From a checkpoint of a small transformer trained on Wikipedia: hashed n-gram embeddings.
Each number is 50 + 12 x the weight over its row's rms, rounded and kept within 0 to 99. Layers, rows and columns count from 0. The size before them is the row's rms in percent of the matrix's.

# layer 2 MLP down (transposed), 512x256, rms 0.087, rows 256-266, columns 128-191
110:31 56 45 67 36 46 50 34 37 44 43 43 63 28 36 44 50 58 95 68 39 51 41 57 56 49 64 40 50 59 42 50 47 40 46 41 37 39 72 53 82 54 33 39 23 66 57 42 42 77 37 32 69 60 38 61 44 47 58 53 64 44 25 55
106:45 53 47 49 54 54 42 45 44 37 42 69 48 54 50 34 42 65 47 71 51 57 46 28 40 37 64 44 61 63 27 46 54 64 59 64 76 67 70 48 59 63 47 50 50 37 73 53 57 48 35 40 69 56 54 56 57 52 66 55 38 51 37 54
100:38 39 99 55 62 64 49 58 48 55 34 53 38 20 52 41 74 46 53 69 57 49 65 67 45 53 60 44 60 48 52 49 59 49 52 52 64 42 44 63 30 42 54 49 57 54 48 49 69 50 66 52 43 67 70 59 68 36 60 56 45 64 51 53
104:61 50 61 85 48 44 60 61 37 52 63 29 42 44 62 56 55 54 53 33 41 33 55 44 39 24 62 44 32 53 51 67 55 51 42 69 64 69 54 64 53 72 45 63 54 34 61 50 27 56 55 49 57 41 46 26 48 14 56 41 49 43 42 55
103:58 26 52 43 59 56 48 49 75 28 62 44 67 58 67 50 53 61 43 48 53 41 50 34 50 50 70 61 49 43 62 28 52 60 47 35 22 45 39 49 48 51 42 59 61 39 38 46 37 42 27 57 49 52 34 52 29 51 71 44 37 33 68 51
106:52 57 60 66 39 62 52 41 41 51 52 39 48 53 50 37 48 47 58 54 29 69 50 46 42 58 52 32 55 37 52 32 42 86 46 41 63 58 48 49 59 61 59 58 67 47 48 49 47 45 51 44 43 42 59 60 37 58 40 54 58 47 54 45
098:30 68 61 41 52 57 32 47 50 37 59 70 51 20 29 50 66 47 67 63 58 62 58 60 58 41 36 50 39 72 02 52 73 50 49 56 55 37 61 59 46 45 49 32 30 38 54 43 63 52 25 29 48 69 44 49 56 38 65 48 62 72 42 63
096:52 67 93 49 66 45 38 44 47 51 54 54 40 55 53 52 42 46 51 28 42 53 56 52 40 54 50 49 48 30 36 41 68 62 42 57 47 51 60 51 53 55 36 54 30 58 58 66 49 50 36 40 47 30 33 41 51 40 60 44 45 66 39 34
101:47 54 49 64 31 47 31 44 29 48 43 53 55 63 43 40 70 51 37 58 38 38 43 41 61 39 48 37 66 47 38 51 50 51 46 50 43 56 56 60 50 42 55 64 41 72 48 48 34 60 73 66 60 45 34 53 19 70 66 28 53 45 63 34
097:60 07 58 49 58 63 39 59 32 56 24 57 52 54 63 39 50 65 65 44 42 46 53 62 57 42 45 51 57 67 31 69 33 50 62 53 46 27 56 38 83 58 48 46 45 52 48 54 66 41 31 42 32 49 30 45 55 66 38 63 48 59 56 62
106:47 64 35 70 53 66 49 57 74 41 42 37 55 43 54 51 51 45 39 26 43 72 53 45 62 52 57 38 42 31 44 58 49 51 48 57 57 55 47 50 50 50 42 44 50 40 73 51 43 41 50 53 35 32 62 62 39 71 73 53 14 57 57 49
# layer 2 MLP up, 512x256, rms 0.0937, rows 257-267, columns 128-191
107:55 51 42 59 54 37 45 38 59 54 56 52 64 52 60 58 22 58 41 57 67 44 48 29 39 20 52 36 67 45 49 54 57 34 34 56 47 44 57 55 48 67 45 42 61 22 48 56 60 47 36 33 83 32 56 69 50 75 57 64 50 44 68 54
101:40 37 57 64 39 44 69 32 40 76 47 52 35 50 44 58 32 57 40 55 60 50 70 55 71 34 53 52 60 42 43 49 58 45 48 52 50 53 34 50 62 57 69 59 55 49 22 54 45 52 64 47 61 44 48 58 66 49 52 57 18 57 23 65
103:42 80 47 20 51 46 51 41 46 46 55 47 31 54 50 51 64 58 38 33 64 43 54 42 22 60 68 54 64 66 52 52 42 39 63 50 33 58 65 48 42 60 46 44 50 63 62 47 42 47 62 53 68 53 60 32 26 53 58 61 45 44 54 78
102:66 41 46 42 20 69 51 40 19 39 52 60 64 70 57 46 49 64 41 55 40 53 55 67 49 46 58 81 63 60 49 41 49 58 36 59 57 45 29 74 72 43 55 62 39 49 48 40 50 34 49 71 35 42 41 68 47 51 66 46 44 33 43 59
115:54 51 32 53 59 42 39 60 51 47 32 50 48 76 53 51 23 34 24 63 57 69 37 50 52 75 58 45 45 50 49 48 51 30 48 57 38 40 43 55 52 59 45 62 42 59 43 35 43 41 55 37 60 43 65 60 37 45 36 64 41 46 42 52
096:57 58 49 44 68 59 50 24 59 36 63 54 66 56 78 62 30 53 50 59 50 41 36 61 67 39 58 50 71 35 70 37 70 67 61 46 42 45 55 73 39 39 38 52 62 43 65 49 56 75 50 50 59 61 56 58 36 59 63 48 43 42 61 64
098:32 73 52 70 40 57 55 52 53 44 75 50 43 51 53 47 69 47 35 45 64 53 50 46 51 43 53 56 52 63 64 55 29 66 57 60 11 49 42 47 44 49 28 41 48 48 34 66 50 49 69 41 57 44 54 34 49 54 77 54 55 70 50 62
098:37 72 44 57 48 50 51 46 61 64 52 48 59 26 53 48 55 53 42 47 49 44 56 41 47 45 43 46 62 58 52 50 58 52 63 47 43 59 43 26 57 24 57 59 49 64 41 37 56 39 48 43 46 42 49 52 37 83 57 49 25 49 45 58
094:35 34 49 40 56 54 46 51 26 59 40 62 64 57 69 69 44 63 39 50 54 64 54 42 52 39 39 46 47 44 37 40 35 56 58 40 43 26 20 73 61 36 40 49 38 40 54 52 73 68 42 60 57 49 42 60 60 56 61 56 56 73 60 71
107:22 66 43 64 62 68 47 67 55 68 21 57 35 61 46 51 48 38 52 31 56 44 66 21 62 64 54 48 38 36 50 28 49 48 25 53 36 32 17 46 43 41 54 24 38 28 60 37 62 71 35 48 30 44 73 45 56 69 66 52 41 64 47 67
106:32 56 39 49 35 39 52 53 52 57 50 41 37 47 37 45 64 37 56 47 63 56 55 35 29 39 40 79 40 39 47 60 41 51 36 36 56 40 62 43 56 62 63 60 32 55 58 25 44 78 41 66 43 64 64 55 47 45 61 48 62 53 35 59